From a checkpoint of a small transformer trained on Wikipedia: 19 layers.
Each number is 128 + 32 x the weight over its row's rms, rounded and kept within 0 to 255. Layers, rows and columns count from 0. The size above them is the row's rms in percent of the matrix's.

# layer 10 MLP down (transposed), 448x160, rms 0.0746, rows 42-48, columns 0-159
size [ 94  99  96 105 110 104 101]
[[138 150  55  65 160 129  80 122 130 118 113 169 177 159 154 112 100 182 159 136 131 160 191  50 183 121 138 112 118 128  83 126 165  86  93  82 173 165 110 127  71 101 150 213 118 136  75 148 135 168 109 107 147 102  91  90 130 109 174 111  93 110 168 145 142 178  95 141 146  89 122 136 139  94 109 145  63 129 148 152 113 138 115 166 133 161 138 112 156 135 129 134 148  99  95  86 163 155 129  78 116 110 157  74 113 112 130 166 123 119 148 190 180  93 118  96 149 183 159 136 208 112 133 149 107 125 138  89  88  98 178 117  79 115 112 153 171 128 101 161 121 126 150 143  63 161 122 127 184 101  79 142 128 137 117 175 141 111  93 169]
 [ 99 117  86 148  68 116 167 127  71 177  86 114 111 104 152 168 143 119 103 107  61  73  90  99 143 207 124 102  84 117 165 155  89  79 183 117  98 122 121 131 110 125  97 164 104 151 108 109 133 101 167 158  97 119 119 157 118 117  95 113 116 108 179 131  90 164 118  97 119 117  84 145 112 134 177 106 130 203 124 125  88 152 160 101 121 134 147 121 123 122 168  75  98 111 108 122  80 106  99 123 129 122 147 191 141 101 108 148 159 190 145 154 158 138 138 138 134 126 157 150  45 100 193 136 172 143  74 203 117 146 113 163  94 156 109  76 111 115 132  34 153 147 177  71 195 151 157 110 112 122 135 134 136 134  85 160 150 102 141 128]
 [134  81 101 179 123 118 124  81 130  91 191 100 112 137 129 130 136 138 108 178 156 118  76 112 105 209 106 141 114 130 167  98 156  84 138 116 135 153 104 156 148 116 151 141 137 149 123 188 164 147  73 112  79 204 162  86 107 158 108 158 176 182 138 165 152 119 118 124 150 140 168 127 136 142 185 104 113 141 122 117 110 162 119 135 100 141 137 140 159 130 156  80 177 187  97 202 163 143 112  43  86 139 117 116 110 121 186 140 178 136 127 153 135 145  78  77 122 115 140 122 155 171 194 165  80 105 129 119  58 116 175 116 174 127 154 111 148 107 103 179 121 107 142 112 113 110 136 154 189 163  91  93 140 202  99 160 147 157  99 103]
 [137 128 106 147  30 111 131 172  45 145 167 163 132 157 163 129 115 129 138  81  58 123 127  68 167 162 176 132 168 115 148 107  94 133 129 104 134  68 137 175 156 137 142  92 128 117 109 143 121  55 128 120 113 155 114 145 124 144 118 146  61 127  84 131  78  91 124 100 109 152 118 114 129 153 121  85 173 115  80  98 127 157 147  91 157  77 131 138 160 168 117 151 114 154  96 101 120 159 121 148 146  92 155 113  85 163  96 107 151 207 141 172 157 160 167 142 194 122 113 136  87 137 180 101 114 153 158 154 186 113 157 107 113  88 170 137  87  90 136  89 151 123 120 116 144 168  62 151 111 157 191 187 175 120 123 111 110 163 101  77]
 [117 149  89 129 217 126 108 137  90 123  92 137 118  94 173  96 133 131 124 121  72 167 163  59 181 132 123 116 133 124 148 165 128 133 125 140 110 132 115 133 159 157  87 139 162 103 144 115 157 115 125 135 215 184  99  95 131 106 131  65 120  89  53  40 131  94 146 110  67  82 106 153 144 130 172 167  91 128  77 151 165 125  89  74 131 133 143 127 136 127 120 125  80  81 135 108  78 143  84 123 161  89 128 132 168 164 167  81  84 133 145 184 102 114 153 126 127 149 153 105  86 127 148 136 123 150 171 179 139  88 133 202 152  80 139 142 147  68 122 129 103 141 123 160 110 124 119 101 173 180  78 145 136  91  53 127 144 122 123  96]
 [112 116 110 145 136 101  89 140 128  91  54 182  75 150 120 149 210 117 114 129 124 108 120 104 169 119 108  97  90 108  63 170 125  94 137  73 151 130 107 121  90 135 152 151 142 131 169  88  97 127 130 128 141 210 170 118 196 160 164 167 142 127 150  80 162  84 110 165 127 137  96 128 126 165 113 112 134  76 133 137  47 158  96 122  96 126 143  97 160 104 154  69 189  92  92 144 174 129 106 129 176 170 154 108  83 121 131 107  90 146 136  98 171 139 121 164 127 171  67 187 166 166  66 129 124 111 121 119 112 104  64 128 177 126 115 181 121 158 157 137 111  85 106 129 135 136 171 127 111 118 153 185 115 209 132 130 142 144 149 109]
 [ 94 100 194 143  20 166 139 117  91 168 139 128 117 136 120 109 151 105 127 155 136  71 144 143 114 163 152 176  74 128 109 115 126 119 123 122 119 111 110 139 136 118 113 156 185 109 136 171 116 122  50 137 136 132 126 167 135 109 105 146 124 158 134 132 150  91 165  94  98 140 183  85 187 113 102 118 124 105  84 130  90 145 131 108 133 167  88 148 106 149 160 148 141 166  90 165 190 142 157  52 118 115  62  93 144  99 142 136 149  88  56 169 115 167 182 123 121 111 156 129 136 155  53  68 111 176 163 156 186 117  77 163 155 147 142 177 112 120 133 148 121 129 151 110 145 157 122 133  54 130 110 147  88 102 115 129  93 103 215 104]]
# layer 10 MLP gate, 448x160, rms 0.0852, rows 43-49, columns 0-159
size [ 98  93 109 103 106 103 102]
[[132 155 127 154 144 144 162 119 167 101 161  86 190  97 230 109 134 158  85 106 119 111 117 111 174  58 138 110 159 110 138 145 104 105 150 101 122 141 129 133 122 147  83  67 109 140 129 142 180 151 138 130 118 113 135 134 105 102 207 121 133 118  50  96 136  84 121 173 136  98 144 196 112  57  90 198 158 127 140 152 106  76 115 119 127 190 127 179 164  88 120 167 143 107 139 116 144 113 146 141 146 121 128 175  93  92  67 132  89 138 123 104  96 137 114 108 129 195 100 105 149  92 151 150 127 173 183 114  94  79  79 126 159 125  95 108 111  85 132  97 100  76 112 147 160 157 109 120 125 100 150  87 133 181 131 110 107 138  96 212]
 [115 100  88 128  85 139 155  97 100 150 111 142 122 111 107  90 156 135  87 129 160 124 149 125 188 138 114  90 145 182 175 108 145 141 144  99 182 103 129 155 207 164 121 122 103 129 129 178 133 143 126 163 156 164 107 160 147 152 133 161 138 183 130 172 134 101 165 145 138 140  55 144 102  99  91 126 106 128  81  94 151 102 118 107 120 174 127 128 204 150 151 101  86 188 147 150  71 169 164 128  64 101  96 124 173  48 169  99 158 179 115 143 139 169 153  93 161 179 157 141 141 165 132 107 138 124 111 101  93 119 150 115 209 139 139 121 135 145 121 161 151 180  78 169 103 130 147 135  73  93  68  63 132  91  70 153 109  97 136  97]
 [103 148 111 140 124  77 155 210  74 119 149  95 105  73 114  89 136 117 113 134 147 100  66 127 165 146 108 162 128 121 113 124 133 119 167 148 131 158 169 185 114 138 140  96 147  52 117 109 105 111 176 115 107 126 181 115 130 203  79 105 125 128 156  94 119 159 176  88 182 136 119 120  95  82  94 115 126 143 183 122 180 191 142 101 191 115  88 113 163 150 103 150 110 194 130 192 109  97 164 121 129 113  96 112 123 129 138 171 148 199 143 125 115 174 137 158 123 129 193  64 119 106 112 129 138 113 139 134 157 105 115 178 105 132  89 111 137 140 169  95 188 102 131 100 186  89 103 181  89 168 185 144 147 143  90 100 110 104  95 124]
 [ 95 111 117 138  93  67  97 157 153 154 112 111 168 126  72 143  80 148  77 123 118 147  82  61 137 148 101  98 136 113 151  99  73 161 126 107 106 149  79 197 132 128 101 138  98 107 166 123 119 109  80 125 121 124 123 154 152 129  90 110 178 165 111 106  28 136 120  91  96 106 143 128 152  71 170 134  86 113 147 136 126 145  92 124 174 177 100 139 148 123 104 115  68 132 121 136  98 167 155 135 165  30  99 150 146  92 163 113  68 139  74 145 166 141 118 156 128 146 155 117 126  92 111  80 180 109  46 160 129 121 193 140 152 188 155 149 143 144 124 128 101 119  87 115 151 195 140 113  70 166 153 138 122 157  95 167 126 130 114  93]
 [ 49 134  90 127 112 127 106 118 124 131 151 105 164 107  79 135 109 100  65 143  85 124 135 118  34 124 127  97  82 127  74 100 109 186 139 159 173 149 144 131 163 132 110 178 113 162  78 113  73 150  93 124 106 125 124 171 133 161  99 165 109 126 119 144  68  71  94 131 142 125 142 112 102 122 138 165 134 173 159 128 143 106 139 169 191 130 111  98 200 181 104 111 100 130 136 167 132  99 144 130 124 100  45 142 207 140 134 145 170 153 114 174  94 131 103 145 152 139 146 123 129 108  90 106  91  97 113 143 166 138 135 176 152 100 163 181 157 125  67 152 102 176 145 152 130 132  96 165 113 170 106 113 119  69  52 151  71 128 169 111]
 [ 80 106  93 159 147 115  92 155 141 130  55  84 131  96 103 112 108 142 124 162 125  95  69  82 141 146 139 150  73 147 123 164 106 130 129 143 117 172 154 124  64 119 106 168 156 125 130 159  74  94 156 157  66 111 118 118 102 150 117  93 117 159 155  66 145 150 136 128 105 121 111 141 167 129 128 136 142 160 143 151 107  80 183 195 159 115 115 212 131 161  19  44 104 108 127 164 164 101 129  98 153 107 122 151 111 177 153 145 130 171 100 131 114 122 127 146  88 110 128  89  86 162 105 100 134 115 198 114  93  48 121 151 138 127 107 116 112 146 124 125 110  96 113  90 119 109 147 122  85 180 152  73 126 195  81 170  82 123 146 134]
 [ 78  95 121 141 136  73  99 122  75 126  66  45 134  97 127 114 100  98  89 111 145 102 126 149 111 158 147  93  89 186 100 101 110 102  93 116 164  92 140 114 159 150  93  86 135 121 166  55 139 153 118 109 106 176 215 141 118 108 107 162 151 141  78 106 177  94 172 117 177 201 157 141 134 114 176 133 131 137 156 126  80 120  85 211 107 138 133 101 199 177  68 109 128 124 166 137 122 177  98  98 119 112 143  88 113 140 131 139 116 149 109 102 100 156 162 114 108 193  83  93 125 131 117 127 183 127 103 166 114  99 117 151 157  76 168 101 155 134 131 101  92 103 168 127 124 138 115 124  91 156 170  97 130  59 162 123 166 121 142 135]]
# layer 10 MLP up, 448x160, rms 0.0804, rows 43-48, columns 0-159
size [ 99  96 107 111 105 101]
[[118 135 139  87 142 117 121 156 139  79 146  99 101 189 144 141 121 172 100 173 139  96 136 142 113 134 118 118 125 140  80  90 108  90 103 109 147 134 182 124  86  90 158 129 170  57 142  93 104 184 121 127 138 167 150 125 147  93 116 156  72 169 140 151 163 185 106 108 184 179 101  66 135 162 143 131  91 142 131  89 109 155  74 181 137  87 118 108 110  85 100 164  94 146 159  98 145 148  74 107 158 127 124  65 104 157 108 168 135  99  75 138  97 150 110  70  64  68 160  88 125 115  92 166  70  99 166 108 116 127 131  73 133  78 155 159 170 152 101 188 144  81 121 189 129 100 156 165 147 127  83 120 103 146 124 153 159 167  93  99]
 [139 133 141 171 112 107  41 122 143 135 177  85 129  89 152 109 172 127 139 137 156 164 106 141 213 161 172 119  72 151 142 116 138  84 160 119 125 122 158 129 126 130 122  70 145 155 100  50 137 101  88 148 105 111  89  93 152 125 129  92 100  77 130 130 142 150  52 130 160  94 140 142 144 136  86 102  98 174  96 139 143 120 103 104 140 114 104 144 130 168 130 168 137  59 109 138 127  71 140 142  92 121 169 127  76 168 133 105 118  78 122 175 140 119  72 120 168  87 166 100 152 114 127 182  92 124 198  83 139 140 114  51  91 167 148 167 106 140  48 133 120 172 145 130 134  77  98 134 139 112 140 145  80  97 104 172 129  77 157 169]
 [111 108 146 140  91 116 106 105 146  71 155  94 109 131 142 128  88 151 101 136 123  92 134 122 133 115 181 140 103  86 184  68 170 173 138 129 144 164  88 131 164 144 106 113 126 216 126 127  96 104  78 188 104 103  78 130 106  99 156 132 146 149  95 135 155 145 122  63 123 114 156 112 155 153 201 176 121  93  96 135  51 111  86 107 127 130 120 130 124 144 190 184 154 107 100  83 131 108  61  91 149 100 126 161 141 162 120 154 121 133 144 115 109 107 156  62  71 146 153 183 134 153  89 151 113 152 123 165 101 157 146 128 121 132 121 212 119  88 163 149  47 179 190 110 132 110 157  82  83 106 119 164 170 109 153 132 119  92 165 130]
 [130 143 135 127 109 155  97 123 127 131 128 131 103 162 160  80  89 126 155 112 183 145 222 156  96  78  98 144 110 146 101 139 127 132 176 124 112 172 128 147 172 130 142 128 112 153 175 196 164 161 148 112 194  96 119 128  76 103 102 140  92  86 109  99  95 169 100 159 111  60  85 120  91 148 127 104 155  89  70 171 170 143 139 157  99 177 115 119 127 131 137 115 149 105 147 184 135 115 105 125 115 109 116 111 183 160  67  84 170  93 136 205  93 137  66  83  83 140 149  79 132  83  82 180 169 145 168 127  74 108 154 147 125 143  68 111 157  96 181  92  90  95 114 141 132  93 168 126 166 127 148 155 156 142  89 115 163 154 134 105]
 [123 172 135 145 129 144 126 158 170  71 116 146 114 139  70 124 103 175 160  79 116 129  85 138  75 138 119 171 108 116 134 154 137 104 129 109 165 117 171 103  59 116 124 203 137  88 147 143 118 140 126 144 179 139  80 101 170 145 105 137 140 159 112 166 139 117 104 181 167 170 102  73 133 103 194 128 114 119 117 131 130 106 107 103  80 121 161 141 151 135 167 124 164 152 160 131 115  86 165 104  74 140  71 141 152 121 189 166 124 162  95 109  88 100 147 139 155 119 110  98 149  98  88 148  63 127 194 106 199 139 119 156  32  99 133 162  93 189 114  70 127  91 117 197 109 138 115 173 195 122 135 106 115 102 139  99 130 170 139  87]
 [166 174 184 120 133 140 188  98 183 122 169 120 107 149 158 147 122 121 147 163 138 132 118 149 126  93 134 137 188 111  91 142 129 143 166 142 126 142 110 136 101 140 140 140 124 210 167 134 140 163 178 161 154 150 138  43 157 107  91 144 103 184 107 193  80 153 136 109 102 101 131 116  60 124 112 171 100  65 140 149 126 104  89 140  87 115 219 142 127 165 169 131  95 150 181 136 108 204 144 153 123 130 160 104 162 151 137 163 149 101 119 112 132 108 132 137 103 149 116 153 138 148  84 117 175 123 119  78  91 180 162  88 121  97 175 130 178 136 127 127 187  93 152 118 196 119 170 147 189 165 142 181 180 111  82  91 148 132 131 147]]